From a checkpoint of a small transformer trained on Wikipedia.
Architecture: no biases in attention or MLP, untied embeddings.
Each number is 500 + 40 x the weight over its row's rms, rounded and kept within 0 to 999. Layers, rows and columns count from 0. Numbers have three digits each. The size before them is the row's rms in percent of the matrix's.

# down: layer 10 MLP down (transposed), 448x160, rms 0.0746, rows 296-309, columns 0-159
# gate: layer 10 MLP gate, 448x160, rms 0.0852, rows 297-309, columns 0-159
# up: layer 10 MLP up, 448x160, rms 0.0804, rows 297-309, columns 0-159
down296 100:512540612544468479498464519495487487475446566512450517549513360461490438520503475445480411560497487468552541487530513494529494484529427542383517528518473517468537481450522457508458491444484502507514460552490465496540509509547528469501457403588529455520451536481492505524525484449479514481463507427489506515546544466461516453509539514562485496532519465540565535441470527534511524449463539500503540497459445491509476444502462541526402529515447522570448505499591467552520513536496482
gate297 104:517540495516450468534429512484536525512547495518525516442479521501439481486558535540485545511457551512533518504427508512545478496465457490468508532499409463532463481483482495576343536490491532491513501465537469482547520606490480496486553510465625503436513504430505507490552410471421487454473535514553475502491497468476535514513512536517508559520477532464561482465540464585481485501500531498509594507514484489474589552559481472457487546518585539513420495502469488438510498506468450
up297 102:479497539529458550488489465437503478494533427460505579575545495461508510507519497555543507575531532506501437500531598534460514436592515494481508448581477433504482495490505489484425491457508493536489533532476489544438488452513503516531550585523506507509602558484423449500550520438445520440486470460498534506551453538519476534557546502457509468491418466483512454528553568468524448517485583479469516520475550517513460480490510540485485493557567551484534525558457507551424553483457504
down297 103:458453444487546494463573540477602484502554530491506511427485489476552627461470490531532456547529570495446535479509500472532498509430500499465475463484494539501449495501512495502523494524470486524517456526472486486505486447508603519475538445516554482565483486509470424514518569539502523453561508488464440474500514575552453514527530541454547457549492530451506418465617510563554498532511531522428545439622518558512508503480473459482486493476536470478485489488464501548517497509424483
gate298 100:533438551580532496489492519486537462496500512470464557510583546385455491484476509510481464526491488508436454501471449524501551503521555493452470497526479532453519571502546398533508460480529558541471474563487551526516480516543501544516496563494506447369501520429481566519541489446495505589497467465547520518520497560541484532485517435506508502491476538543457600464458477551523422439494476493482529458503528442445540550478506562550472498456487480479469541434430519490481496449478463
up298 100:441492487509489490475526508503512479424512531567499466469559507521547493497574493466450512508544513548479464510476564459474518566595522495513548382484445460474502562483404548488496551505460466585521460526476470546492517542484514594482525517487512462519460451497548396419558469444468543470454538517477507474452516482504502436509493468452466453498468448490508429519420468509501479474436540511485526525470538515549491421553466520472512481550516527431560416472477545457499529496522478
down298 100:568540495507447522519503458541519494506484487505479562530423625451518480579480499542475497508495467524498501542470533557500450508539499519461488542578483477472514487534515437482562528487455484538442571533512516555488463486506544425539426497468523505474534465495518472494580496514512561561455447503496542544470511502432460490456515464560510514510408497493564401433468523505492579488484503526458527442448505433553541476580495573511471457575516512469580551462506475504495474546529475
gate299 101:414451470537423485501479538495475519482458523392482432507511433493505475513467523450465524454459445472556516422516460472461498543517475536474460472441536497474489509495509527485503499556507434535466503546552481452530481516496502456532463477466579459463505474480560503577437432470518484470456493439520510505518502489551505518452483482571482510475576473509514463516488499440418490593520492527501539584526534444540586493554444455521530489476458519570481485541555438467556410471454539
up299 108:540517502558534508413511498487493478605496523527475428497541535535483475490485535445567520532468480443538499547569551450417487523449481491552466515465549458537464495582468485515480554523510429500446494555559458487524490519535517531530497518454516498444561490498480475446477464519503575410521491487480486528547490497546521508463512524514442509477465462451493455485421578401527595479480483525494510540460473501536554543440503496513438454482458491554484465595534533505566480541529433
down299 108:409520528443429457533502555491458555472526559539557507481443574431433551463507473454516437494527487473571498464468556498511475529474496500541573454538474539428457510543500513561499462514438500482465488548450514468579562510530482506510459509483467542493569481483470541442536489536471503431498538519514478516530523493546495489442448518594544464484504556456515557489428394517486529457505513542508541507480478512537443520524463564443541448555419508478461469526476537505456513464488554
gate300 096:463542455529532417512496424518461477627467507438498521490468533547490463525535500444468477503475466521439524565543541457484502479495511430494565485514477600498458473491478508476456583463467527516433441502515420532423463520481514457503536461495433545425492447500465510482497467538460533508472448522489478565503483459527419458521570481438531435505516521466497484530536415465510504541560483499465514472484496492494450478432446546474461549589445564481561468517475484501506525477492525
up300 092:451442519453523531542481435516513495461518474496500477448572453533517502536521572480464477449561469466520541427460545485611519462544521512531531560509496516477542519486477481486494529491485583486474490478476568437511481440530459551505458473506505465511526503482439502459500533599481465591527506512528591475494581531528521555533533550574536508521512500549463496487450559465503466441534468503512552523503512535454576508487543521513521397585516528487470551549454560456513437536459452
down300 092:494518477458434502470521487569502514589485488487516496515455487524490463523516428517504491493475490491561504483594501432472501531522504490466453443506514550507456479475577525438480514540485492462458510510525523479525497493509554468443542410538518463481415491534553461560506471463519588492477485487499539498478438515534508491497471520508504559424477495477528562506508441507486567490519567501526492471473492416555399452527492429474507609470523395520482434518498434531443548466583576
gate301 101:500448498496508499577542472604501530569441388401473542561522454520423464492483552528512482463467501541499527491540488435483482484448461499534475481498512587420519550539500525504587472534436488505447482479561496464523453493523423485523511484470488470499541523509508552556518552547503524485470488509563563461554476545497473551496541498511461497454561496494473487521541547535505526517514444483575439486502531422467451507527505506460510461504467494392576541491514537441425491493494512
up301 101:516471455483547498490479484475465461547561561465602501553514495465505585546447519529484545507516497501496533495493543463521470563511522488542477535540543468419596482502441575521507427420500492534507524468459520530509486484492463529491538478493458517564472589499480523456535466500456499493519497521523462530531493427504526501512390431478560550542542520521417503555442411462527506558522471454514526494533498522466461440492453459485543497480447550577476394504519556558523475484512520
down301 103:498538504409489472457480566456495517427520526574520422517463494488554518560522543488371510503453449493465451475527555532537463500540532521444498510491430480591489458475502464477451506534530443498475562551516525566469516504396553524461427588484477497481493507493468474508471472444426511427518498491528492569433429463498489449526512492428553503454487492516513470508529467440457573510447510524455471519473522462504469456464500464554467491503569525562522481468499495540488504530542470
gate302 102:443443475486485490510567520506428579502563549480441486520456512494566496434452483446562447487505439528492423515488516487531488513509498500470484450373517556497563495436528443463492554457547549525421546484490495577469471464482481461491573478452546489577450461474409490508497535463465497505463498533529462476443484515526495479526480487499454481454496498543486532492529474464502475457441571510563539486444514473456460448510508519459508454502452472431504517442496478423466604463484492
up302 103:434476486503533469439551550580581504538464533492454509473607540554514527521493560453459491437498520441517544443454516498539528513519537474552563531483470452464508543576476507512562568495524582487473490482519478457450497459525503444499456460417451431440458497484461481501481568449512563554460450505483492498462525513491515453450507482497494511552551462478481444492523510469596505553497489448458486548464538486517529454579530501454547559569533476523451547493468484495502470426528469
down302 102:482500464496536498564525540555499565446459473528523490545517553508552470460468460523512467515529519482486571526553511503497447557489552589443494543453570446507472545554432519461543528532417473461539470514565474496548566489408570528469483523478485538435538524555534521496518559486540498425468457499480489450442471549502504542467444502488502501532446472503561466494534536501498507583500454498404519482499475513476500429541552468450548522449502498427484482453492553437539471440572480
gate303 097:438538507523468512416533491453540490517407441543435462526538471463517466503498432470453551487463571549487530519471488436525497475540407525482545503556505473511581564540450504430459517493469518518582479483503513479488494508520465522556478522474526479502491418447502554527564505529494494528465516514536431442498523479526483431494462460508505576529534531503629494438535446537492465536470462474486507509529534527562556537552539454519378524484444484523496485471493521463472455453471508
up303 102:494454521490438423524452582503376498492557462541507480461447520581510460468539560436431528501561447457550514530552526471478535511511545515545439559449519483473474517468521499532502527518514496466425507524569523567485472555482499476479497532508481483501530574472410494479384463491482464506466476475485545478459520536522489516522488433555510498452503452552463511490526508504516459519450455546561512541549458545510467467486458463513545500549554502549507467552540407504558535493442555
down303 102:450537481503508445436492530529574490541421473515459482484512441536492531505496494537431508586465465559446504481554514455531518504539432536420615497486516484477578517477450500498466596520483487493541511473457426512534520464568510519473487577548480530491493514494444417578465449525482490522474572537495494475466478528499567484532477486479535476539474504533526499527531501489504469577562539516474512540503481452549552447468518515513453631487558467507531524534568454522515507466507436
gate304 098:551477504504488524560486472550478478536485438495475515449486398487461504492544534505470524477417453519583442454520483428456461497503428567430492472511486488566546482530406440486445513501477449463471539511439480550495480546437441457548513517480448515515502466503470428520495517548448559497441518453546477510562526516520556448516510486491454517494481468479502506455463542577517483472533592503497559555491550569522515512566453511468406506515531507541493532525546432469558488491440462
up304 097:493490490474491552472585475495483537538506511546492499527550542451516458531499524588451541410540448474551523492477543507442491512439461514486519440559475388462535519491541587510491433505473503426517484587506468495554548478463493540519509548579505529528518497498456460481533491509501573432484557521507476458494498543434565511571473518428470448480479507584524524554545484480543436570521487472486497472532426509550548535527568486555543509449509461497572492536501483471486520487544545
down304 099:462511563487389541471557467514465485526494509544556432538463457505429528496508465505417485568444506509513556554542479494507497475510410556515552502478451457480539518494550468515459534498414484477408428524450512500496517619496464502482495555517508608471471454480525488594477485553461532534482559520568487479490502515483517501534526516546490454425418470512477472489476506515465443455498560523512549535432502534479557534504502457487513545492523446508493447482562459532473544488513494
gate305 101:494569539446463486477538533439459544472506528529482505442513409445469464427505499551502507524527526479553452604505467535526476568452482494497546529523511480606536442567505491457552523488484528451492491557572507563433483516542492534469526490469531469517510501496510497524473563481528472566492454554433453466488479462432535522465486434567528456484485580529476509501583538501552438511566462529455498558509551551504579510540497526456443427521529532490489515480481510523513472499433443
up305 104:495431510482551542564489479477464523565524506505459452470492584514574504485497486516464507557470459541461521471517541511538410471537485448518471506475512518477518463433457566478589535489493555508581508550534506482563466527459481466516472518464453503467399489456525497565546540613419478480537495528527497489447479529476482488464454456483453513591523491498503485551530469552442502506450537414574571511554518493539459484553540540416573466496458541492485452526529499492510485477512504
down305 103:492475450566391570484513471451402508496450454454471480533498496539505479509474511523478518449506468519470528518518515583501487489518533468513522582511504495585548492507531490530554552537463527477552545497501546473499476507537467468476538553515485514484500512536554543477430522515476478599479491504461538476518471480500497478401510469490456541504448489485416454529482512527475377521519461587507459437510486570484575532477486398545518461456469481515461503515489568488528568543588473
gate306 103:539584484470577442560584548451515538576453425547490513457462516489506502564532385496531501545485486495590534481496502504522532542496502490504480519598526495499568517545466569455518529511461525464508554483502509499545441540460515539511457514515526528473427437465510484504488472512512486506502514485523543502512547477513472506539554562493482607544467458415545477523567445502466480547525517473489459508562533452531555554543529470440499524555541517586489510560563467495514469476545476
up306 104:514463532465532529543485563430490449461498544549525509496535507530548520496518420471535502502451559490522562478441439520488491508465532492505552620519468469486586523516489539475453491484486519497495548449426500486522480568545499536464472549537571523428513434468512425445502489465508537459543545480525491472482524493481416481531526559498467591516478499440560500509547466537455513516580488469477459580550507519480530473576518436448568525502510478606493509584485494495509477444494472
down306 098:492476475513611467484510519494470476449545533513447474492517501471514424453502479490540534478517474530546473493438541519502511517474478542488484466533483527466416493414529410528542483484463525520447505522489464504502509413457509506506610559499520511549530507478488539526521480485530514405596469500550412489469485467474447483443535525570546440443483554521392526453413500530476503493489546465577544508494462541509436462510432483509496440494513477475544505516512469411540492540455532
gate307 089:570447566517533450527516573485514473471482569474443520520505475481467524557602497497527450548486560532554513495443526454550542540487535466451494462485455511501491515444505521507502490482555515438487504536519510517511481477476547511528590502565493541425537504491424482522425508550518504448486422523496554516467570530549550529423474511467561523470509516510526535501520527491471492423532488536500537384548497454464582496493534441481435619536493551505497507467488496476517525472552569
up307 098:466515514482487420556564561548512443504515481472535509547493527508499527494477428509541506470476508566463432485498611439524458511506499483548433483451445506514518509526478449489432492577483468453465471563566530538477434495458502431497498455546506542485547531441522560502476463495566514534528431540473533501435472486498504492455503465566519484413463490496487435550488506421505470509488528507499506512449496472596555450453422551417548523517515564548520473537458488507496409496485487
down307 099:510489531516504468543519450498541531511592495558539378541508412456494444545468476587494497522430505513525496518480478492509470490492493504436515530510481512525460498513449552498535453477466465484609501500524521412539557523505415506488553499466505526452470483527474481506469494514437512488482456527581497558561535405484431450546545552466542471391531465531464504469499556539480542501458452554519579416524504485499527578502526489483446513508494477510517514539531508523472578535500502
gate308 101:493569498518536528508457504589536487442579517574503535543515453474467404452550509440486445492486531486519495543501524486493548548517506580524506492558509468517436501485500476514519514580514567490475538559504438503487440528546506543478528502467508531556523529500572481487517516512493506575493462479456468435509493487547499466452474580521523550447554447502524515503572430492450516446458489521521455554526475524538545428502488470542442458510522429435542515610518532558445450531428475
up308 096:467492565518496519508457572431489557390511467515482446525467469507486534459505537454545479510542473489510448409497511503489532434494557528526441448529398545468521510530591439476503502511550480536478511526450540540483452472509499533437518559426570494466521513460473508557424521445495534503468561524487553484474488518520539475582545522493501476569469449545563487518495487500531530540536492477466471489476456608519516511532570449456510416490510507520518496575536483568431480494511519
down308 098:503484545534638522509519462580481528491538516535554547476432436520443385545519514487516462481469498414482422550522475491516448589489426535527501453530523490504459505472552518413515525459489564512564500487495527534479529488518457568504560437494481514536563471537533530468464498488479507522566497484544469499528571488521531487463533544464479464475581507527533463446584505481494517477502439453502503481537496503466549480499458577582500474536506493512482588519527516494543506494433489
gate309 096:500504512555500529532479519482455486466499514527473492525393413560447500566583506553447543500469565446466527492442447459530455473527453491503458498504473525505515570476434471420494532519496515491479491500531442495483604518505453534468555480517492529593554504515502555541484553518525417489590496517493496416429528496575494516468443521522530512533504542539516498528486418492478556449510530461503496529536463539510454525547400527487444477520544482417463497519562464478476449472510485
up309 103:482467464422521485500447446469528471565490448530454518520553519508540501552528551553414559526485553493440483505570510445495538469534566481547457490469449506561503501430586516521571491473470577546513498474485459518424503530531486490490504441444410435442468459576480515483445453536484525466428516496432513503523516494482576478515483476401495452525530574526493512504473482582478513436467504445491576507539492492469510498454557488452486487508532527439470503526551541550539502496491520
down309 103:571574497439456462521509482505497506558453534517500545529472553487501468564486459506491544488456522454486433554491486487462446483443521469499500410527417486540510467458528502481487577523536514429546501467536510515440493495542526451506512474502482467414529493518471541516506491560496535565455435521471507522567467579422509470496495509479497491559533546469443509474449583573507458482511459483468526506535485555429525426406553520427504501388523506551506458463510572495491510564512496